Part of a small language model's weights: 5873 steps.
Each number is 128 + 24 x the weight over the matrix's rms, rounded and kept within 0 to 255. Layers, rows and columns count from 0. Numbers have three digits each.

# o: layer 4 attention output (transposed), 64x64, rms 0.145, rows 14-63, columns 0-63
# v: layer 4 attention value, 64x64, rms 0.0796, rows 15-63, columns 0-63
# q: layer 4 attention query, 64x64, rms 0.0951, rows 32-63, columns 0-63
# k: layer 4 attention key, 64x64, rms 0.0921, rows 32-63, columns 0-63
# gate: layer 4 MLP gate, 192x64, rms 0.117, rows 0-12, columns 0-63
# up: layer 4 MLP up, 192x64, rms 0.111, rows 0-11, columns 0-63
# down: layer 4 MLP down (transposed), 192x64, rms 0.148, rows 0-11, columns 0-63
o14:125134138137117136155110102133131154145163162125166095108131135123147149119174111182109074154114079124114121142150119130158099181107097130137126080094112145162143108160128146107142116139170107
v15:108110116188143099135132122109122091087118083134105111133169070136124139163080196096112115095137179090132122140149128134096107132162151053134108103140171089092103142082162120093145172102156159
o15:122137145078146116162123097160165145165134130139148187149097182118190139112234033164148038118129066147124097127175158162096186136103076155105123123125149134167133155146127167151126067128180119
v16:108109125126154115078134150129122181150097131132104145135103161174130108082200161151131146119147133138151192113138113126103187117140168094118124168124140168120042097149121074117124147095082124
o16:107173121132087204073112109097173092105151117096154081115122099062150170149095119114112157145157137067111118127101128127167097155113134143121131132113067145124182139134135155140131108106152100
v17:109114097152204081104123140117087113078091078122145097094115155186123132179122146157099102102090093185107180097188123132094127088149159113142091088137089128128144160132137134092114139117075117
o17:163111119114105157101117165143113126102159121129147093126095158088157186080127101127179122091150145086157092184131104175090141113152155134093166094100123090127117197136175184121093160121153142
v18:147148120147132141142111117116120140169089119095136126104132130109105155101157149123147115141104160136164098091159152103114118164123074105067105141110126087118082147118167105112109112123098132
o18:126118150097145127097144145110130132125137135068118154175136122085096103150091132149105102128139106122103109141082067107080140081087115081157158121132142136155168126146136138168117111143149179
v19:129176089062121141129117092102175131141119187109104118155151143109126114082143083109203158132165120109118106083154157166111156147152114132139101162147120103138092110160191120147126093188119116
o19:122106086143157096132165106085135115109127135098130079146080094081102132142128193165067089113146135167120162121140065085145079131059118118177086083114098118112118104081099111116074193110168179
v20:127105138122131091172128105154078148137137085199131138068122169161149139153110145136141077183085140182132147117205147096161186079118148160147140128113065154133152104133111167127144132107095144
o20:074076100150113087117126169134151085130159121104131094166143148138112121137146119101184192121134158102110034143038134182123110167160159138121131156150112106128096175085160100153119099084082126
v21:128118132078161131129123105098181112155148114127094112166136182087170105097090120101134151097123124097103078131083139127163099121159097152100103144118127141099149129166103079105132192090156129
o21:177137133208166158136151102088091139131072142118117128123112081150117121169143081102118115192116133153163141051166143160097167121073108083137122151122130149124111146121104087129129125163114113
v22:129091110156066075101114140122105069125083130118140121111141087130145127140090176156096180135143151128170138152163138146140173088101114121149126071050143093102143144083175146107130130130155115
o22:132126090094166153148164175209116128172212117102146175132095156133158158147181112124139099125137176101121121118110181157111066138099089123133162130131178142145125105160125146091155162150077189
v23:170153129153140126117136142101133079098143170107185105138168127095111103116112130144080126114132085149138110075122117137139124118123159159145159103191094143127169182092142203115113117188142141
o23:137096135138119114129157151140106162120171149153081182141065149089125170121091154167166136110151140100093176157156076103098119131175167140092105184099156171116077134119084139098149160093136108
v24:085133128156187092112106118095146093142150102156140095076119157067084133146152103100108082118099133139126134108105118124105090143164119095135100127124091118075145124129084083065101155119115168
o24:166135161090119138122139109152125113086125151112118104157101118147139138161109127113165093096179123146158103124142134140155211117131110189156118142116131111163128155117152152139120157134146117
v25:108124134084091183171123097149167168147132132177119117128131109079131153087038154114154165191133151126135107159127121107134137127123092152154096134077136150110140120148148126111164127104134104
o25:146117131141170125138108159123119086146112130112135076155139105145102059149231114108121103130114165151123156041104116146125124105106103155118180132115125122096123099076099101145117124162134116
v26:059132084190114142091114166108164106153168143122187146108131110134155146113202100160135069085148113132175143172083110113142129098136123081110099088145151178108103129123120128085075116114110108
o26:115153097032111116130100149115112156077111107140072113117128126137135151167061115115126161109101125121142154153127164104141149126108081171146130131095115137080150072118205158118153136123127108
v27:124097130139131121121136171118157118064110171174143095110147148142144128118099172148175105167127119146138106136099126132154150085148133094096150135091124173118108139140094160104100153182132190
o27:069096137160135140103119124084134145089145155136144109156101120125144165152176143164140150123117131130113111110155115162122136130136152131156147147147143089124133132127154147117179148109117138
v28:096110112180114104119129167126125109135158147128139122156076124095163139076187130179116138122108152106158104178066137172141099108165104133097098084162173145117107149080140138099076138173133140
o28:117147107069135099132100098163134179102100090128100137136073121135112139175076123126117138137076118143138156115149191099124127123084113127069126147141155110110180117213154148072120099156184112
v29:147127116092162071138152141139114131131104190182083070128099129138103103133144151152151121129138094194120135123123134118097155127131169128148108138129084149090089142169120094136093131158126199
o29:120059120158133145068127106115172129078159110115149085176083073083143192130105133102130134103107164123134155128148094156173134150131171115103138158177130124155154125121113154119101171094110157
v30:138136099174100155108123138098163105101175136067145080096141106171136131170107101113091154132145115141104104127133122096183103150127096108176121093119111118124130172135120180158118126120154106
o30:200131120103111107124128129120101181123124142131090106152129139136170124081139125116165149101149178204127131122138101141121147135077112182127128126153154114125049107149164117119149122083149161
v31:114148124141118137110130127103135051160163157122178112116151121117148142141190135133095092107088160118133109138098117121124136050136102087116109119135111114097149120083152118105121130128114116
o31:093112126090115138175092124150090175131127144137131151107082149141132148169103112129138092103120171090146086139154139086154136139110073106118132165089107112133133144134110128126168142138127148
q32:123116124128093112097112123120140126166164159143150151122126107088143132131163125145154079118117107092147145119149102107159102144080138113150143111152100162181129130106139147161141177102120121
k32:130149125125099100143101133097154123112130120104139142106163156123154105139131146158131131127174129115154072152126167106083144149135168129128141134155091123119104112170120202182126100087147108
q33:106139149105091109115139148088145103131119128120110095136153161128097125126183147125132156183090112169130119111119156169106102118127136125130117156107110153129156092123111143117158121141140124
k33:133084131121145148124037133125137106108117153153135125160098140106113073122161136117147122124094139144086121116132113144140146154137122120142159133128133150151143086094136151125120092107134153
q34:128146126135078148131170114111129111116126111113156121081172088135164181094104155183134161206155116129077135159103079123110101123116131105066130161106117152095159141106153126144122128121121086
k34:146101070145111118097067097114092112107111145148104108139110083135143039109148104159129129144116108143078130154131080138105140115144103103108189127099095118176145143124120121126115094114146128
q35:157139089105118129131129159130089137145130148119099147112150131134105137106148127098119119125099151138086101161142095115127123111108139144134140149110180147119131138129165127107111105139115123
k35:142107101129110117115020124117137118096146139155100107169137102121124054115126126123157096107142132117139108137134141104116149098127133129135152080103108136127105120116136117112130132117142145
q36:122121152142156093137171132147118144118083157105107107135141103165106186136122088114115136120114124137136155115128158143109212120119130138148116162115151146138158135105108157121093134137175162
k36:140093077124101139133088151124108141142098125135137132109117091125095100114151071114120134120063136132092154125157109122112208150112086119126163166134210164113165127112106104097157154123140155
q37:149136143116155131159102147110102168160133147146119117157126124150098100172161154088116116125121120156130091127130158110105160124126096154155124122099106149146141142128133135136085134128162132
k37:129127185102109138180186158146165143146092128114146123141151141141108159170126127108125123140162129131189126122094169135146129149130139126116110122149158120117098101097115078124129142123131124
q38:105154129162112075137174161150118074139163166136107122133122148170105089096130108151122134137127106136163109128135148140123186100174128146132181075103098132114073139097148131152159109126126173
k38:142090127148127113136187111123101119122169113098140181110148148127082152132118098071169140159103148096136099146126112093113163153129137164143128146129152169121110120101153108088091088174111142
q39:166117122118120123117128153105140155119086115104133094156140109159084109174110106080177105154118140175164141112145105096117155126081119111156137192136167168116153147150110122093071148160110129
k39:149162111115096150137038152127120123144072134154154126141127121130168070091138126101122104135125112146140130123146156127112125093115093125141198094104210117133133109133160145154145151118152154
q40:130170156130129132145140142105075125122099066176085149135116130133095134110143113109095136143142110130145139180117121131118169117161122155113128091105093095148104114131156124091072159097125113
k40:148129138116143155120200144118171112144118091134094134142115118130095183141120087103132164152158123149148144142113071126109153155100113123123079094135103154105106124104142090150131140146103182
q41:144102119073128152168134103150181119094142115112171110119100066101116115186138153139168185127123103141125141131138087144098092156109140107097086149132146115127153105150088098093127144116106125
k41:089118070108160138158057078160142108107108154155145124132116132148156079120147116146104121113100079130103111110157099130116104083127110132122117150094134067147199161137142158148135119118105139
q42:191080119121112145111142162068132135132107141107146088094101092109140143138172138141127118154134123140122077140172144151132128149092097148097086169117135086166112144098102091118123108128128126
k42:122105106138149091156029098130132118096113128130100137132156101171123055103161108117116138074103165143089136136108112146137184105110129125152163115153109122158156105161166143131147114138137155
q43:149113136164163135126093130136164163153068106150176100136119129151093108150146128161167089108116112133119086133143172154148148138147084148116119135142175083166113164154170138127121096107127124
k43:133167150124143145161189126159156090150150110093137119111151129170102145137158138112089122126177139159164140128103162139154092117093105137144110135151141121085109125142116124119123172137149137
q44:057196139156112131134112102167160113122173127159144170136154153170147117125130120100114136122139119116159160157067177159184105129199119130109126063122068127164098155155149092144127098105110140
k44:099140170112152134134255157105170111118128136085133128099102166125100201160119121124120148123143114150171124123108137136121120149131124152126091141125121133137138123111125106136102116154138123
q45:118148100120120157131135137123115115099100114140159096139173088127168095167138129117097133180193096173165121111116173161115139133138097165142144151124131156132158091120099145155108119137111131
k45:142106147118147159123188102144165126143089152121178132124112072146143190162108142127118133147143139080137163097110144170136145152106101129103129125124168157125158109116110108134093119142145100
q46:090189173144195127134129137150146112148128104154168132164126146125066110105143136118103133113181162098150077127064160120134137105187132189123159115115102106102148150130121113142088144142138121
k46:096118166129123145129251147122165107153137118095155131122138112123098191150103104116123140179158155125158152108104140125158102109101126155105103139111124148116114119102131094124128105114098125
q47:151103135134121113144159151108129117147117130097127118112122132095129136111147140140132125089106123165084132117097111168057138127111133138127104107108137139160085092080122145111121145147158127
k47:143098105119111126124038101165098134142120109164101119103160136135104062100153135132151144103098133100089104174121101160093143123122108094129135126109124141165147124120126113114135124100117160
q48:150097096141135117102130084106108098142125134151144102108121113179124145138104108127151124120095141131105142130164113163118160126132138090129156169103193128125145132164098133130180133100113140
k48:116092097158129138117032093122079117120126111113150109138145161121147056080119142145108076085153118136104092121121120115116138108118128129113144112129148144179146133139117154095145160124134132
q49:126130122120134157156106095121119146131111114110138097144136162054106111128121175106124140139137154165079080143116115168078093129182134150105122097120074160088127093128116133125133122131134069
k49:127145195165110152146105117164158128118143127148145114112142134121117113151127172140127086133144102126150164127146102186177094130173151120102071125118098144160112122099113102159111135073070122
q50:057145164104166120121113082172139153174151107169129173131142141104128123133121120097125126073176110073120160120087132113143115109184110107092122083106118089179103158133145163133131160093145097
k50:092123158133117131145242121129158134127132112104159127107131131121123207156121105142112147157149106124159141150113155114116101140133129114105091137115094132103121120138109143126114142119120117
q51:135163159122135161130126146160105092160152147136147110147120128143097094159148132089134147115168168124149099085106148189145134096134168145139156076147117133129127131153110135163145163161128143
k51:107127158141114130133228136138155114138125114086150138134110175128103203136136126118122118135145138090144135103113139143146102129112152115118117143116157156134143148112132112144127112121135086
q52:128109140158144148115117112134135127151117142143144142134125080112145139099157168158104120160123141082088168123148090143124110141112162134107134105140167151122161106135114106135137150101172093
k52:142112074115140097121063075137105101128155131152171116134131106135114105103134148155141135102165085151130117133155092134145148133152156090102115130130094114156126180149128116140156146077143094
q53:170147110106076117142125130108071078104110180103085105052123169117130151063058151076120164134187120128112124158133087110135094166135117131113131133071114140063145124134105111117115142112132143
k53:106114140151096089116054125086062160124132165182105122122076132142152077115102130157157109105129129094112129145123066134118169112156127152131124091155118126135172122125164127134128141143112117
q54:082118118116149142142142124162151204126134149102144183120159148192081108117134110160083101122096104130124177108110145100145121123136113139141157130124218131146159120126137150131132104111109119
k54:111117079050131153113131128157083081125171162117159051132184122111099140143175099140135132163094124145152136125155188114106121128126133134115155105092119139090133123115118102099122176148171139
q55:171100090126142152131107115111139116128130166100152114124140110109130098171113132108172103103155111135077116082150129126097128091108146128101115164146203156141151126138140139108174128137097124
k55:150145149130118127152073068153124126152118159151134104119155140122153103095118168125107088065150117101126067148118149141158110108145140107118164101094146095146163139154108157116109169121140094
q56:115104109106149146130096086142098117122117107109148139157172126132153119124127151134097118140104114083100148114123118114124149135130161135123121110119134132177156082123079122127110161097091146
k56:136153102125145143135086075142114102124131150136129077125120131121126150182115178123098120109151067121160129113132078093126145120127185117119100111114137114142132140113068090157125148108128110
q57:174095122140108083120063162095089142109127121124126083114094078076101105112106110108138167161120163131099154198165095117095109142111124110134097182100138108108108122115136112092094125160182165
k57:124148118156162129153000140128104162116122123145096152171092100152121051128107132141126106105161142142153125137102118113141134122152136133119118109147154115107098123156172122164122137097141144
q58:113141116085132111129112061137111138185163121135152141128123142150130122083150094120120153112149093167133132126111138155151081153111092092123111127132199100144108114137129158131170123137141123
k58:076116167155186180103173134126132110123154136120127106129129170134118146142163129183104108129188120083147169156118171117120090181101125107135117138126139097143160124124147129103154110164166135
q59:148074096169071091134096136097121164101044120094158104092122135153127116148139115109171132167094120195170122122158109109112113182103086134121116169156149138123148123121144138134115099136085124
k59:177154138135134109117000134171091114139112145139134118122129114128152053143154136124138100100126126132128147108134127139104121100131090141125164090137142117139151120115166151146146155145165125
q60:118165122148148116079083168164143096119103137126105122145154155211138119120133077123139141105116105126141117118131123155155193097139143096151184088126098123089142158157151115172165144125111169
k60:125134158149151123093178104109106158117155147089150151120113182152130172162119131082150113127164138117193090086105151093145122117115143148136133104131165169114089131145129113130123129135092100
q61:148102129121128118163100110107141159066114143124097127138140097120127120135165154171111113177091129139130143141160122108112159125139124148132113155123121131124119141099137116111109085132151103
k61:166134129118147109180033125178159152145108132119099087154138100110141103154140129136107136113126076131131123125148136116186164104123127128118145128117118127122107152151118114136130127151117123
q62:093133093087123149113121093098146093134147149156158121121127104103166141139108103144128134105148132100123125142146171169131102126142152162151115135095115159111165146156142137130164109156121093
k62:094121132152137136142148108067173143132095129108128111100143089138148144089113157128142082126140137141108125120128107127142098147142167168139118173124123151146131145177106134099095135145102099
q63:141113100136139147125088116114131139084142101162145109108140091132131066143134160131096117176130134099095123149168092101088144178150113163101110174135139151110126127095113095084146066107154104
k63:136107126144133103169002079144114135108135137131103092119154094115167080111106167120100143109167101159149121108131125146146126092186140142101109096116127117142083132128128108132127132151128120
v32:147133159166168103113143126166140117119110154155142096115138130159143122141130125159155120134129132116102106126117119123142148118155126142130135142120183119154124129117161134107150099112128115
o32:142127149101142133139116096143126151134119124129135126137124099138146148141138130143107121119114153116117143126130128124101148151128112135100125149152155128158129121137153118121142122116136110
v33:118141118113171124147126152110113148142140112141146097078126124116117127163098138117143121120133144113112137140124102144129119131112152081105103137114087103150107117134114106123167144085128111
o33:165136139125125126113128163114142122132128107111169088177108107103115127144159110094134135115127124138143129123157157167130157124130136138098120118163151110152162157159148153113117124153123140
v34:135120111124129146142121106112108112156108151167113121106116124130159134156094138103125117147101118138131132147145152138120126118098117122141121084130115124104153129104104121127119127151134148
o34:128126132117122125107118110069146112120133119099135151123109139128110142111132125146127140128149118106151122122119148132154110138139148135123109090116109112115122135138112141138108151134113101
v35:108128136127116139119129102156148139091153112144130137130109122131156125113111093105137120118136163112135125140148147152129122140124162115142167147137120123163157136111162100096119129093108093
o35:139135138142143079111133123137127133105131113148127118141101127140133116131110117143103118122110130151158139147130139156139130124125130136117156114127123144106138131163120132096098136118161133
v36:140122143104089106118124135139125137132132158115105130119111103139143123135122105172145133142127127130143148127133118139155144118109105142105132160108142094114125123147163148147158109126091140
o36:112103140135144118112129130168163112153139089126112118125164137112133128140125098128105110115146122125145139139117130125127080133144114143109107121152137150121126109142127149137099093108140130
v37:122127130131151163119128096105154129136113133128139125128120172113133126124133113151144111132126129153148166110100112124070125158125100143130154129173123150127120176133108143110111121145152134
o37:122124122157125105147121146127169123090118110153099144152159117138139130131095141133117146110148129138143132128140109131139141151109137133166123140128106070133120160110131135132133140112091146
v38:138146145112147156129108089102160091112128154119166118119146141119135160140121117120128119128112120133132155090147123131145120120106087103110152108139132142123132119105108143115088118135100115
o38:103123166103120124105121114117136128119150137157103164117093120116128145124091136114119142129122143105142168143144153112165137142131106105116120138139122121132129127125128115087126129148163157
v39:150151121135130146138142110089129114103160112103115155140173119141120092150125140098114133113128108122106136115128130125152130133108122129082110141152137168137136115117153128107136110126137146
o39:158154144108144148154118139115107135129171116161138142143136127123135133113135136119152129149099162129149155105114139132118126117104111155121114127112137151096115124126131109099138165161135136
v40:142144132134134140122121135111096118104137162126158122155109124169156105161137105151121129130133109112144141122123126136152129113100150126154134116121127123117146137130115145142153101115140118
o40:124088159143135133139146083128114143139133139163134171143123123118120140125135105123150124137120113118111140124138129146140124117130147140122087130117140137165110139101123117104123112132150108
v41:124111113146129113114125103122151128102169142137093072122155152116139115132140123127110131132124111126141124111126162071141122141097118131136151106136113136127104150098138117123142136084145115
o41:139119135162111127133131107089139146125149103141108107133089113100139134124147121108139128124113134095135114131155135158140129154125130143147151162132123122137112117119124136114149147111096136
v42:131137159079107110133126121118154113116143127125085117149132135149170138122144120112122112138140123143146071149102109150127144155150121175097135136147105105119137147137111124130126157110111133
o42:106118158173152135133128132118118098120112086139113136105143122134135135123136136106110104160099145136122146101139113133118146136101137133157150091125115131114122106111148133127098111093137192
v43:129127145137109091137129119139121109122122129148109148112117142125147128150108129099168147117146126101121133107185155148117142148113146146124112137120119111108139111141151135145139127142123113
o43:105120135122124097127137115125126142162126128146139130121112143150129133117143115153123112112097170132108127123104123137127141125123137163129159102142144129120152151131104153134124130135125128
v44:121118137168122128127109131127148162124114136115110114143116128160144154150127107115134133128123118121114087142137153123110121134141161149102119128099138117139134102110128142124098101090145150
o44:125132137109128149115126123122131140128134157114124137113119155109135146114153136143125128113127114139100121140151127154143118151156125153096148125119130105115108135137122128121108144138160138
v45:118125133126147123113125144095126139114178133119141071101130112117102126170108110155107167136125118145135116092152138182149109106103139130111135131140131145149098131108134149128148112112130135
o45:121127122103118162137110171140109135119118113158129093133135149105108127155128122107133162130130161124142103107142180143104123131113109149149130136128131113130114103157132117098138134139153134
v46:088137133153121117113129121096127093146123119139103116138157121148149138130139117139136133089104138125126127123131121096137158112118131119150125137134173141128101119098162151124122154089148121
o46:149175132125112132129122128100139146142124129161127136106115130132153139131132121142136133114136109111156132123142132111156143125136097153116135139147133174124132102116159140121151136115128115
v47:138115127108120148125143142129128125100100098116129127145123126107122126163117142102122139162109121127126108136139119128112121130135122122130092131125111124137122086133120123114199184120128112
o47:150142150123150120121131180135131114138121101116131113139141144113132111120166128115144147118131152139143130105106131137115146079131111121128153098153115151133117151142118126119115122138130149
v48:133129133111120119134130150137105116133109142131137127121148150178118152151137143159115143117111100125149158133167115126151135129122131103125169132114119125127163136100142104130104121095150133
o48:141120119137090129125103127134112121135145130130138112149112140101129140121119099114143141101147174106123121154132117126129125135149144126102104113120113142130123132107141129132115128112151142
v49:118124138095115135126110124120144123095146116128168095113125130138147138146159115159105144144141134085145094139134152153125156129109115122104108124145093134147165134116151152103110110141149116
o49:108149167142152123105127142104114147139123125137123112130139143100132134146094137100101135120128149105117158147116148140107129108127144102105151125139135141111132120127104135104128108122138139
v50:147109105095112111125141131119129126128126139127146123128118139147116105144136129117168149138154125130124150117146170085124126121140093174138127124150137162115142125170114130113114140119109119
o50:126122121124108139125123114129140137120102105132131130096153093092106131114137172128095147117145161129100108146086125131110088079115104140122114096116133155127127140130116121128136114125105130
v51:128132115160105120107139116109134094135154141114138148141117122116091112137145120149131115106147134115160133157161112158116087134162131118121146152132148120111099118083113139148124130139139132
o51:119144132121150090141125149133102148120117152093107152152153116137127110141125134161121093141107109112134135125145118134152145081151116141186144145119096149133129101117140145130142122149143133
v52:142129147118144144088135102111121109140112150094113121155109114116121107150151137133137107149117145108120139136157128073106139136134110165105125101140097112148142112153133108134112133138153115
o52:123132157163140125109128124107163108148137121108134164153121111073133144121123145141096140141154110127097130145134083134121120123105143174113143112153147146121107128126095136143122145154129117
v53:154123125131169142119131144123120143107128125125151101122137104115113134171149157109125152155144150160110117104144090092089133122137136139142107137126123150118114154130146139134088134122112158
o53:130145176106117151117119159128138127117188138093153129143124136134106134130114173108126129125143116146084102140093116120118124152135116146155144134134126147139146143141133115124172150111112139
v54:147137113171112089159125120169132132089115140144104133134117116163122132102126112120157125110124118169130145146168104153118146114137188134113131125095150130134154133116156128126125147081137100
o54:103149137131119132123133118144154140139159110127161133136138133118120132116147109141109153105097109137141121137140120143154102111123160123145137109114094126140156134181138164124130114097146098
v55:161127126133132107113131131117112109142135156127126145143105141088168143122140117112134130150121148120155121135146168158135118163132114078126078114107093110123141163136159133102127097106142122
o55:135143098175143140126111137104103157131120173137122148119152146124167122117160104145101069171158100132134134164170120125125148142124107138145121098119121108151151158116106154115139103114100108
v56:127122149160076083111128102173120123100122109139131140136137120138145111112100116143146099122141124131128122137143145112148145153104112100109144167147147127100120098122133098132149106106108123
o56:138117136126127096153125127136161139135125094130131109109153124134168118120135114162125111121103132136156165114139136129153109176135123120113143128127130151107132126126127118107133107120134113
v57:121123119106106139128120090132162113075106139114125119163134144151133145098105112116133142118138157095120103125112123151153107150139138121124138108139110099112126166127172142129152111129175093
o57:128123138139141155132127122154130131120117133164122134152135152139094139120147124140095107138124113130130167119147134122124131143113165115131139135129118110142122114086101118098161157145118124
v58:118102115112130180121138114122129154160150134109156143092153153100123124126153101109117130127149121153115111140115139105144149131148127130138166128132123145146104143131121148124127132122132110
o58:155111142115132133132145137147114127109109131140103129124107105128130113139117113100112100101132137151133148131132154130118143083087102137124121122091140119111103133123135104114108148111156128
v59:134121123157131140128114136149141151120137143142142167154125127121128151170151127137138109116112136138119114106133121151136150145131118141092108153143151117114135158163137130137155110131079120
o59:102117141122138129103141105121139125116146139123118135139151132124144129113145145108118115132149152146118159111127103121123141118131104126125116136107152131138132138166125144138142125114143138
v60:150123138128118130149136158105142140162160112105147152121119111175108124122129111101146099143127118161117132119131137133120150106132148122137131112142139124076114137138114099140140111146130095
o60:130127072147122147141111147138115092115135099121118121119116116143143121110154126131149125160138141156115148142114157156136140117106118124133117124110137099118115127127131128118177116145146123
v61:134114113075106105138110143094114109137130135136146098147127145130157140131125124117130125107144102150143148155136119136158136133147171157101127133150134142129119156109167121119118119136121119
o61:108104127132141151120140107110143133111139119153133088122101130109131145152122136132135134115110134112105124131124129129164122111128139125119092119098116181126142133121156147119143129108112102
v62:147114136153139082120118151114116116151154107121127146115132123157127128143092117105095125150119156117121129126133145137105134115128112105147157147115152112115121119137103113139171138084127119
o62:145146166119106102139160099144124119124127104116127150123144133117135120118163122119129132138145143152161126129137160158148144109109102164129130095111150122111109121120148131145132118139157120
v63:118105125140116151098128111157140159162147134146150118125104124118161142147121131157154110119148122093087115102115126160135113120146110121104127141173118154179083157117105119107113145121148144
o63:147126127121120135105141116111145135099128146102113126122128112142108100161121126167106130119139152153129131085146160134112131169143129101143162123119146134142109135116136133128108126129123137
gate0:149147090134121109111136145130132078131132129092117169109198136071084122122123125111115114132174165184142094114118142094130116115142144083135170124114128139112161157161122130147093112089162110
up0:104175136127139135068139138167140107111151193125116096138184133111117103137160152125097114146105113110092097139105130113128181136128157154115100116156124129128179149121148142144113122126107136
down0:115128124088177167133147124072115102102113107128173110095141126190128109152141100112129156101153129107126119143161088149149114097135126082141123145152089142116091158151114115127110175109136121
gate1:137146110095112103151114073139112097106151134111144117137113121129135115186132102111121119151136128085125153101132155159162115150109161119131119137122135090136146110115136114120158085111120101
up1:111107113122188123086139084145124128188137092132192098149084163128157162100158104112132144135129140102138119167109134075133062108125141142183144093152153109138136165146131121097139098119137119
down1:068156143161129190109128159138101116109137102127158168114120144108132132144173109126102107160101133145146125144129139112174137145150048130122123099130138103095154173079117145103159115137169129
gate2:151153128124107113168134088157101152125151124153139152111123092116101149144150130148078141092152145125132123150147143141150091124095113102151224167156124159134107089127131063123076139135110093
up2:114132154169099111114130152129131059130109091140144114124149132135136111161114159131126129158123116124098141114121137125092129103170150142103100109081110168150129115120117167117162094124120143
down2:136120160112105111117128105147152168171115165217103126126136117113128126145126075121102131112116145109140144159122121171108120156150114123151143117105115118105107138124139148146106109145123112
gate3:164176162123109147163150120136106130107148137118162123168108096146152124156120114066154143094106108136098155138113129141115123115136164154171169109120167112112105090096156109121088110144095148
up3:092146081084115149131092128107142088134124133070104146136110133118120142120137135204103112136114143115179122120122140147122172142098113133135131135136142109124107159156109147133203106125129066
down3:135131137135130121131155116134126093134111157140088139139152144149147132133114128090150194095099098109076112105143100176165121105138139165155133101105122113186135105127118157128097146109175101
gate4:128155138143101142099117093144147162132135097172144132108134082117176164072127177121136119137121099121120164110153129121127099108181124118129087162113083170141154141134142091100152165129132140
up4:152079101138121152149153082127145118146167117129134156122151158110147099111127149138138137156083150085177105149097134151148120141119143061103120085141102115170130146085122109131133143152077119
down4:115130127085085143143124110125105171095170132128105113163117096085144131120151108147127159112133139165164150131121137071132137128085072095151110116140122143164100108158096099142145141180165115
gate5:158130118131107183157113110129108112141138103110148140096151141102141165106151184092102116126123153099107128178142151170150138070151145107133098126137110132074132144149145100124151153104117137
up5:131142140108198126121106144130101108136137126126089100155104132127097136140103126135127134092095104140160124122126164112051104179128159150150140151169128134118108126161140109090126140122129161
down5:153145095087150134159117137148131094100125107100156146107158162141128117110141158163165143139139104135129133147148125170129124134160154101149105146105104134118146164149127069137170100125126152
gate6:135130111145136153128123124107120115114119128123128118091150121132134145151089109109148123077151116139107113155134114107108096141140130101133113107130145145124116162089096110126114148121119143
up6:148128148125119120126161081132104131122118129158118127118114121141163128107153123147132115113075110114142152142161147139158205112139151168137113129129094099135124132132175153142153118110138088
down6:124102116117109145103153121127144129116154174138135143120143161128150186145131130141124091141121118140129107118140124121137138128141115123132156164091112130110100142095127110136160104148135162
gate7:117155098100114124089128114128133089135123137106125170144164108131150131153095143136127166080097154116124159133130155144125102137085136101109104110114124089099114127152084089145110143151111146
up7:103144102098146144156139109143139140079121132131129155191149141113117154089151180153152128109135131116105162129102129116085115151156122152107099127143142110097102092187152137104107143126129124
down7:122165135125166116098122128140111132132137113152140119118139136162136163134148125195117137123086102129121132109131136116163147112154077092138120080163134145131142163090133095131172117135115106
gate8:152124142123121110146122161084136097140155171083155129133149118143112124099136168108127152149124105137110110137142109141105149130128156121133117140131143133134129140133134129112118123134142110
up8:114136144100148101095114161149146149104130099135121071114129125125087122113153133090090119107133129137108119102079121102158146120123115156120150146106120125141116140135119132114144140096087118
down8:130126085169121154137135130129109125148143119115117163125110136145171133150140139173160138141113135117125144139131143155159104137139111125147103108090112114127129135110135148157165119159167119
gate9:138133119109118114098135159125117162127103125117092128127133153139125098134147154133134178127163149147153132129123122148142157130099139105157111152153160135117132131092131122095137107114137119
up9:140143140134118112118100120151159153135106096142137126106176120091122157150152103124158139128161134107106128119167150117102089118095145083124126128118154160119115124121103109121151080113143157
down9:083124152160154159124154131139140117111155141137156120168137144159158097098100139151112132143115128133148107130096123142131161103149102144158173098162116128144125112107125132089097177123116099
gate10:102126081143148111130135064176095151148140114167147186118099114118150174128159138122143101117121131110140172157093101132140098125124106151102141143138097128138087133110150119105180165153127129
up10:140116133067156121125123148130113137148110106148144096197128143127118131168158131123126148144163156126074080097081115085127125065094076107133089117132123131137132127136148096148166120164128141
down10:119096137091133163089106132142140133098143113172131147130095121096097107170190097143122088100119138157153115124108172111124111113081137145119124120085115126124086175080137096118098119161165147
gate11:155120083093143119112108143124143141099152115130098144168134130096105142142120151120142103156154116158133154106143112154120115155137135157139079135098141097121140141101136119097149109148144172
up11:135107113092102129110109150142138149127120139124131133146135147136103151146120155121153147117134077109125131161142123149110148161150123118091139124119144103066101121134166148112139103116135135
down11:120132178164142129130163092116121166126112099143117109103114136131125099114130121131127188093125144108145137145125168114118136085157119123122159120138128153164115117142123133102109125105136111
gate12:119109132107132139167118190133145137116088123160128132143124110148139147163080139141114158122142144123115130135167110112083091145100168124136127136127125101135110079165109161147155130101138095